Weights of a small transformer language model: attention and MLP in parallel.
Each number is 128 + 32 x the weight over its row's rms, rounded and kept within 0 to 255. Layers, rows and columns count from 0. Numbers have three digits each. The size before them is the row's rms in percent of the matrix's.

# up: layer 6 MLP up, 512x192, rms 0.124, rows 269-299, columns 64-127
# down: layer 6 MLP down (transposed), 512x192, rms 0.119, rows 269-299, columns 64-127
# gate: layer 6 MLP gate, 512x192, rms 0.118, rows 270-300, columns 64-127
up269 112:131126110135107175138084144105101142149106108177137130146163120136131162119104104105138169159073094092109096111082133099155095156131062141138129107096142147118151198088140162158122176135183054
down269 115:107103131120187176092107120121157124113125133170135111109085144129182073089098086114067185206124102142156123090120121094156145156109146092131135142141151186107124176097113094110156132166119127
gate270 107:137087089124132099048137144130122111095178044164097142098104128133111137175144114102141126099187126162097193158176116135103143104097173176064104157137115103146154147118122127121115156077138132
up270 110:140098102103148127051126116190116132178140084154061156133081097132145094195162208093103150126179102159125171119148111104129136125084126115099086087113108100122135188086076085143173141111159139
down270 111:131124125146122082102144178165227172091118154142129144148129175150105045162094180182076119127091169114167146120127101087121061072146111128105208144103176168092136104130136128121119133107228082
gate271 109:137144230199168134181140151095094149105157209178111108169121139080203130097122085130131206196124104204171125132096164155133107140171147154123114116181134097173131161119190140104151090087129079
up271 116:176115049132139167114140145133109147090127101105187149086125065179071098071161149155168125109074152110026095115133131121104145161060130136145142150099105173090135062146108121127159117117089090
down271 114:060123128114026114103078088107111122161069096107110131134116066162116148172187142112133110108145124144095089158078106138114159150094192090127107090121082142097110115093114141166099202121179145
gate272 103:140121081139094157160123176152199164153136104164131102089126130077129208104158129107086084120180170175153148103085132161105161162166151120113129065134126097178171189114120157161176126091106093
up272 109:108093175122184147106073140147143131154178107143086095192129163133120124123121148104128070170133067126145069134148051137078138171129146129105110107126121122121126106102162163134138160109057027
down272 101:113179169174147107073095119162137164110140153143195183116088078116105146081106155102117119139073123135081120149112105185133134125127097137151103105123142112107131126114158132090163177095143089
gate273 108:097105160177123101155089112112108169127076115135142122104162117168125157095151186125136096090135108161118052142105106118132187131108084115097109124153106127131146157120102148111113139084124112
up273 105:127137201134124116086141089089097148153112129098119162142141123133148117062131115124128124113169120091092140143121135087107083116102112172134098111115136073147093096208162134150119114164156137
down273 104:125184208170167152155055143101152123189116175156139151126110099161113148090125132077145141155130118123148094158118126104114099140111043171135105049123108050153117099176128134132111181122063153
gate274 092:137112163112097139104134136149124132084098138152115123134112146164179106201187080139151093151098121151101093162121165108058117150154177139142100153191133149099128152091160111124136072144086180
up274 091:138075155173099142079157121167080170082086159057154106185133142153166118084129117128144144104181174166076126100125122149128105142127127154132096153197151107135109148131158115181143139090135098
down274 085:100196136124061164142084084144172106156141137174161147122147084141115085156128152090098171080073131087123109152112105076156163158139103096181159137101120153115125152151156085146091136138084108
gate275 083:089166147145108144101195128074171167118110154123148148129124127079108082092069107145166149191116107117132111094125117114150131081115126117130128122142110126151086197090105193107151115076114110
up275 093:117125142091110178098114130064170109147113210114135120079145107100166098136124134115147102067165117048133134154156080078043115091176135103165125118131127152083066156143100183146138145122145093
down275 069:174111095149113136129173124113112124131166109134102155192102140103059129118104103137049082164100108138156140144046182156140140093090110139100149102148121083125149103133123135099071133119130133
gate276 099:066112146134077106126161064092108085091090140205109099137084173142141145096135094143101145130200132171116131163122132078148114145150168184155091144153070121146108197171034150179104136124217154
up276 096:147157147109073116159092143135103179142122154070195159113124056129145093118107142116124111105064144132091139084144072171112134146106122134136188126083128142099131110075173119114153097127081158
down276 094:147106091181104083131131127070165129148181102076085142153104216139169144127124150107159118183181135155112089184111126102120115139132141166108102179150100115109137150209148116139165128177142176
gate277 095:131180157083142087143110084140143141195143132063114107148186106145133114123094175143108137098111136111076122176095132153152179125184108139162142097180144129058122156135126121154111186111131143
up277 097:124120152179099089136116203151129096121099088083154109126119125140140085101161190149137125173106101133114111084046145076129173099128104121175129096167078139111124122117163091129113146162186147
down277 098:146114089134194172168116171133130156133192167179130128088106106123166147125061113081102118128159136113098167087133114135115139177166185111146089122095157134104059093122128113155120082118120140
gate278 097:148149164124072073173113108137143106123113105082155101090118130159125161135108168155111126181120158169131081107123158161108151111094096114101172124104120083124116161130142035132110146099137037
up278 101:191146140131152148142201122165094100121156114149064167066136161114106120126140130152166108065161077129121184168125092087116114143190100161098063139096112147125183158166183142170159163171099107
down278 106:206128192141140121141123128062099091119128094134091150162208171095163138134134142174179159116140139139133115172181119084058135102114106167142035124089149099148075120136104132066175144232118119
gate279 125:120157151155135133126028118191152109129137187112072131167123126160120156142198106123126090172135153142116116143174134092075135137187138127148131055116084169148089134110209068085076129115139128
up279 119:137108114104102097112149152139082115163142108160142123126119074124087154124088097187112138146096121069170103103124146171138119121091135109144148193169115086125115137126082107161190140143137136
down279 083:172173128142136115173112158113118079163182187162094165106109092137176122151151113112088125120122096144160148138040156124170127118151079124127153152110157086193106201110142163121120123140162098
gate280 091:136045138154106129133143121097101131162132101127094092209123098052140129145122120172152121119150120142109141067166199166144136115121159095089112130076095122117096131077145055107140121140098184
up280 096:136166148107086083121116128141164109148117126143142164071077160190136173057084204093148199133150187158148100175154104108139142126202131153165112120184085110118127130177150118131126203146163124
down280 102:176156110106143093106099162080133145121079135178112097153131098116149154116154132129158183138112117129063135149043105110133140111162169114138094100175119125139187171150131104135119129106127177
gate281 103:088137132131125140086094142157131107213095060140103202151127102156165100151160141070147124103144141172096112100161045120103179163105166179126086136106126128215126114117104104122109205147190147
up281 100:146129079183169155111124131130041157135168152058164122094151130145134104144151137107145164211074074107096117144138123186079050133156156088128169173116111127119132115130165159142142156124124131
down281 106:152115147116127109091127160111105134144151144157141097105120123101128110167183161080155101071151160117175165163098142196114081080100130077136146119095146205146117081135137117107124193174076187
gate282 106:211119157084098093060179151117162176064098160100116129196161107113072128129123105120164129093133183120109087149092153083150151142134157145094067123125120096125084210078120043103143144095102139
up282 106:140092129168132134185133118071148163172222164097121127180150102113148157123085151149223140098119120117153115138147158115105163141075131135118086118088051136111098111140138045151204086075123119
down282 106:159194099122153114115088131150094167151134120109119112165116165117128102129169162157134120138111106149124171091135139097135084073128126150143146141180110114148083109151147157146174079108171122
gate283 094:056156124145137140085134130150126157194128091072168092114091121118133164105104127109109119151110204118134078137164073127149179115134144108054128138140078096068094113110201134162141157142157125
up283 086:156135138156128088103163190124144115130119128154156103099106112147105130176136098123129158081108146157102145129128155147165164141145067118071128178115122125108159134148177127113101104048129100
down283 093:113119077135150153088132131163146123177089127148137134114096081093190118097159166132114106116132115125191089133127142102104100129080186079116151069172129085123121176100196069112134193182083101
gate284 108:166141123175140139088193149140071107171127150108143097095090163127098132118114146177091164089104176130182124136168144127164117169112099138143101102115140107136168134100143116148069162107178114
up284 101:124171123153106150163179143119133076148108097147139052101145134150078074142106100140085083154117117104163073155151144099161140129088084073179078111105138122121110150115124070140089204099131112
down284 109:206139122164138148115109165083163088154110162162117115147111123143159138141134171134135112173199117130059139138170076122155109077094145124120113114128169176140094068138162140090082114137112158
gate285 100:153128163066127164123105179131106113186108084142160091102162150123144215174100150089150112172128187067064097147136157122150165152128237157135117151123093209161122163087158130168143139087121164
up285 109:163115102179161142118122137051082077110096121097184126137124101130149109131184086093118112123155157162159178147180119170147077143083162056163111191168147165142132087095116110153065191184095132
down285 100:142115162095133111074168072148172105120101087131139144150135073131125098117113132150170199068191167133167128182137131127176094125139142087123122164128112135102173080137157136143081152134104098
gate286 103:108146179118102095116136109092092066126115163130087113177122189119096165127090121175121112135185127101142168121101074141128117106163091122118146151131150174129096132156079144142088209095109117
up286 107:106138174053131142124132135097124083149097127122079132098092182125195143142123115104098141137151111134153149132098150179167171062127151163095126123110094129068148129101056117106122139087194153
down286 104:117127150109121144075161174181119145145190088182159118128047097121198181069129145130103142085159133125125078162120166132104169116123098154181086079151149095148150122138117180125053155136187172
gate287 091:197142091103164123094148162084097116120156128135165152134100180148071136165133071174119109127105130102159123152179083126105147107115187142153091119165127147167117130113064113120110142099163162
up287 091:162199118105178109104077152129115145083073139143152149196126141121095102120171100143123136130137193146141057173205171176123132174166143105121107128136123123140110176112181118176131083163114125
down287 085:074087101100106123177129188136125149174134075132112064118116141168118162105101162093104110081113076157097135106089187108163114116129104142183113113148107086162115098185113123113112179134153129
gate288 100:113106118145065093143099120082143165124082147101091113101096132140144127181103155139134070081125148115103169127096157077124180102104129118179079123065119129125143178128170084098153135087098210
up288 093:143119100103079109165178148134114134112101122119121154158130083102185142163140082183187120043117069130125119125125114114132150146114130131085146092111125135133163187160175116170103162105137094
down288 099:153113191133162097143138144136100108165172161145137122180156181128050154131096162100178169111089132115112136091182170111086134137159142148103130138149077104111139110112047135122169117149113079
gate289 099:111143154130136144109161121145146133182092135116111138140169117109129126179135188098067061102145113134057100099090074116094175108153118081152108123102116124159075154145090122158110139098110117
up289 098:142163161126145205119133074178109167091106123136121133172130102159163137103098069149131147059207161126114117196122119140153093102170086080148154126156134133160144116113099187100127171062150188
down289 096:136137065080161092095135147123071055172186111109124142114084133196114089128098202134106154128132109142092173121126144141176136076156105146116132099132107141128112114133155167152205060151110100
gate290 098:121201108074055127116106155128144141152127153119074147147138127102141137167165125120091168153158130113177196164067118154129141155127140138108118150107135126099126097114091106192121163097111076
up290 098:199049148130125131134120113198054125083086145078140173146112142124101158121140156166143113106103132152108199131134161175140104116115106110127132094148146190180083180114113124102080127191063087
down290 099:113110180153153109140115144129157104165089129125077163100119120090074104100110208155108055107152148087121115179121134154109117097181129136050126088107082132073126098144136182179118147162140115
gate291 082:070101176087105064134131174123115187199127201128086126110182101134148133139066103168094117141125140144092126151164176122162065102107156108099124138134151076171069192075136146052165141151195077
up291 090:084099140152148087119149099127161172157185123085097170098132156093149150114099119182160176139108130124139107170240183110155148143103111077120111153117077074135156171142149086124152153143172144
down291 075:168156103129142214185151099145097072116173089104090142120089138166067079107129121066057091124125099119115138115050075164160202134109081136134113137155153111135121109144103178161110123099085141
gate292 094:117081171119137120151047136143178119089125071108115134089165171158108179105155135069110094134125168143127067119128105115082082115114136142139128110057097168197071115164134120115142128149171135
up292 100:155121121117130173148189082142079081174134216133110107148157080151183075115077135163135149125096085132163106106126142097137067109172115161085130127110112100077190117075152184110139153106135116
down292 093:091076127131145106124150148121094193134112137146137123166143108151160112134113120113164093177117074145156140135109138152152179134102104118149153137185038135142121132169076104063182121148118130
gate293 104:104092198104113133126096152110096096145105100109191148108128129154047117194166119131091061115057099104098135131141138084135117143043134171125177155054146137198178083154125130149148130112166186
up293 101:193128184100142158085125165183123121077104116162146077079145151166159159057157130163116119107119065060127142108120124135089138143094137124155126142101138123136155176157104160155108110135140128
down293 112:148114165183144107083139121110087113136210161142167177122163088131167134081181133076092139162140166147158178081111105153054107106162119124149111137143136116120099152117100093108115122184058149
gate294 103:046107180094125160048139153109149123092184122169137157178141148133070106147157099154124161153155105158127132137116142159061145102107119148103109077145141098122127144171174153080130093106129053
up294 104:204087114184131132143114034103132157128112092130165138052067118123151110164098123117142110141161170185128195177077125086149075125073150180117178158089152145108104141162149132118064142141184151
down294 101:082098148143099152080129155102139144115129133162159196129077161117140123160114135082093093156105054226134096107151152130116106100141100124127129095070156137118118141141157068093111134119118102
gate295 100:129149163084116148136158108046136091154181198078100120105137153130141125103117073077093161157130094134174144154085113121117084104142132153140140052108174124138130122161102137112155178123166127
up295 101:129116114181168161092095113105188181127118176145098112188148164176116110105135118118123166145088173121174115112100155106070129138137074151109147121139149079156142165093098138105194181197091139
down295 105:118129100156145152101141124118098181102063151116200181105095094160116118137141130093106166185115171183165125150121112140128128105154173116097124147119114158088091149155166156116153167132145085
gate296 096:155105113146153087095105116134117126134081114132155043084057110145114157152098145069181156074082109134132176127136170155080132081093143155158115136090129086125122118145115124079078094128162114
up296 101:108134095094114137136109109108109204114118147152091160132160108103142143166135082139195140166093188119067134105106085055182102165105118178126139082163125139117178126109123128143175114146178143
down296 105:144135153104098136110156126133030163104150101123101155143145182101091168132090125113152096126131191152145125150110163103158091142150149106116114138150135103109107175114082184165127133136144175
gate297 099:125070118089142162124128166118095130188126141133122163170147163109104123177093144150096090134095143115116190066120133072111116200139188168150100124154135116122145139143128098031150146125083128
up297 098:102162152116103109167169069145160122079131111077132122159115083144137146154106100136132115133118171182162154138089124152153121184142145109102122136139146146129122145101137058166139200093170150
down297 098:163121120088157162119074109106128118120155164149162181113108140107101122149143141134107146075093130117095134096153129145180156142149181124159157131141057149085138127140127153059135098145101101
gate298 100:135122070179125167197153121056130116102144099123097117141120134185172183145136117114143156132197123154156209169146154107105092135070152188105150150121199143100115108125185141106151110154124098
up298 097:060140185091151080105117108193209101111130138151188142121144106078142120098111125151138108122148096145078108126096144157169146107145118082085119171127085141127155098168140082119132186100121161
down298 095:161131099199160120182108054095085147138113101071100130123134171129112092196113119121121133115117160114201202128210107136086149153137163137095147102129150147109144101042097085158123110135116138
gate299 092:138113107097094086145102148106123184096166127133159149117101113145112102103129084148144124121139148058137147126209091154153111129135131190142075150128166106116080108083107086082159152133081166
up299 100:105188194206087055102120095088146147161128068177135149164129111099133107197139080142132160119111152149152174130139165124121100091100089117142128153151133089094127110123135068129137109128124137
down299 097:140202119110098059143154168150062164184140120131121060163114074079107112088118090082132126074117111095083093056123084167108154110143148141143127166191144115101115156123118099123121100133106109
gate300 096:176154160160135084084099155142158167119145122190142152153139162179073121112112093145154117098081151086120096131143168129120110118153118126200161148161078099137080158152190110067168107142144086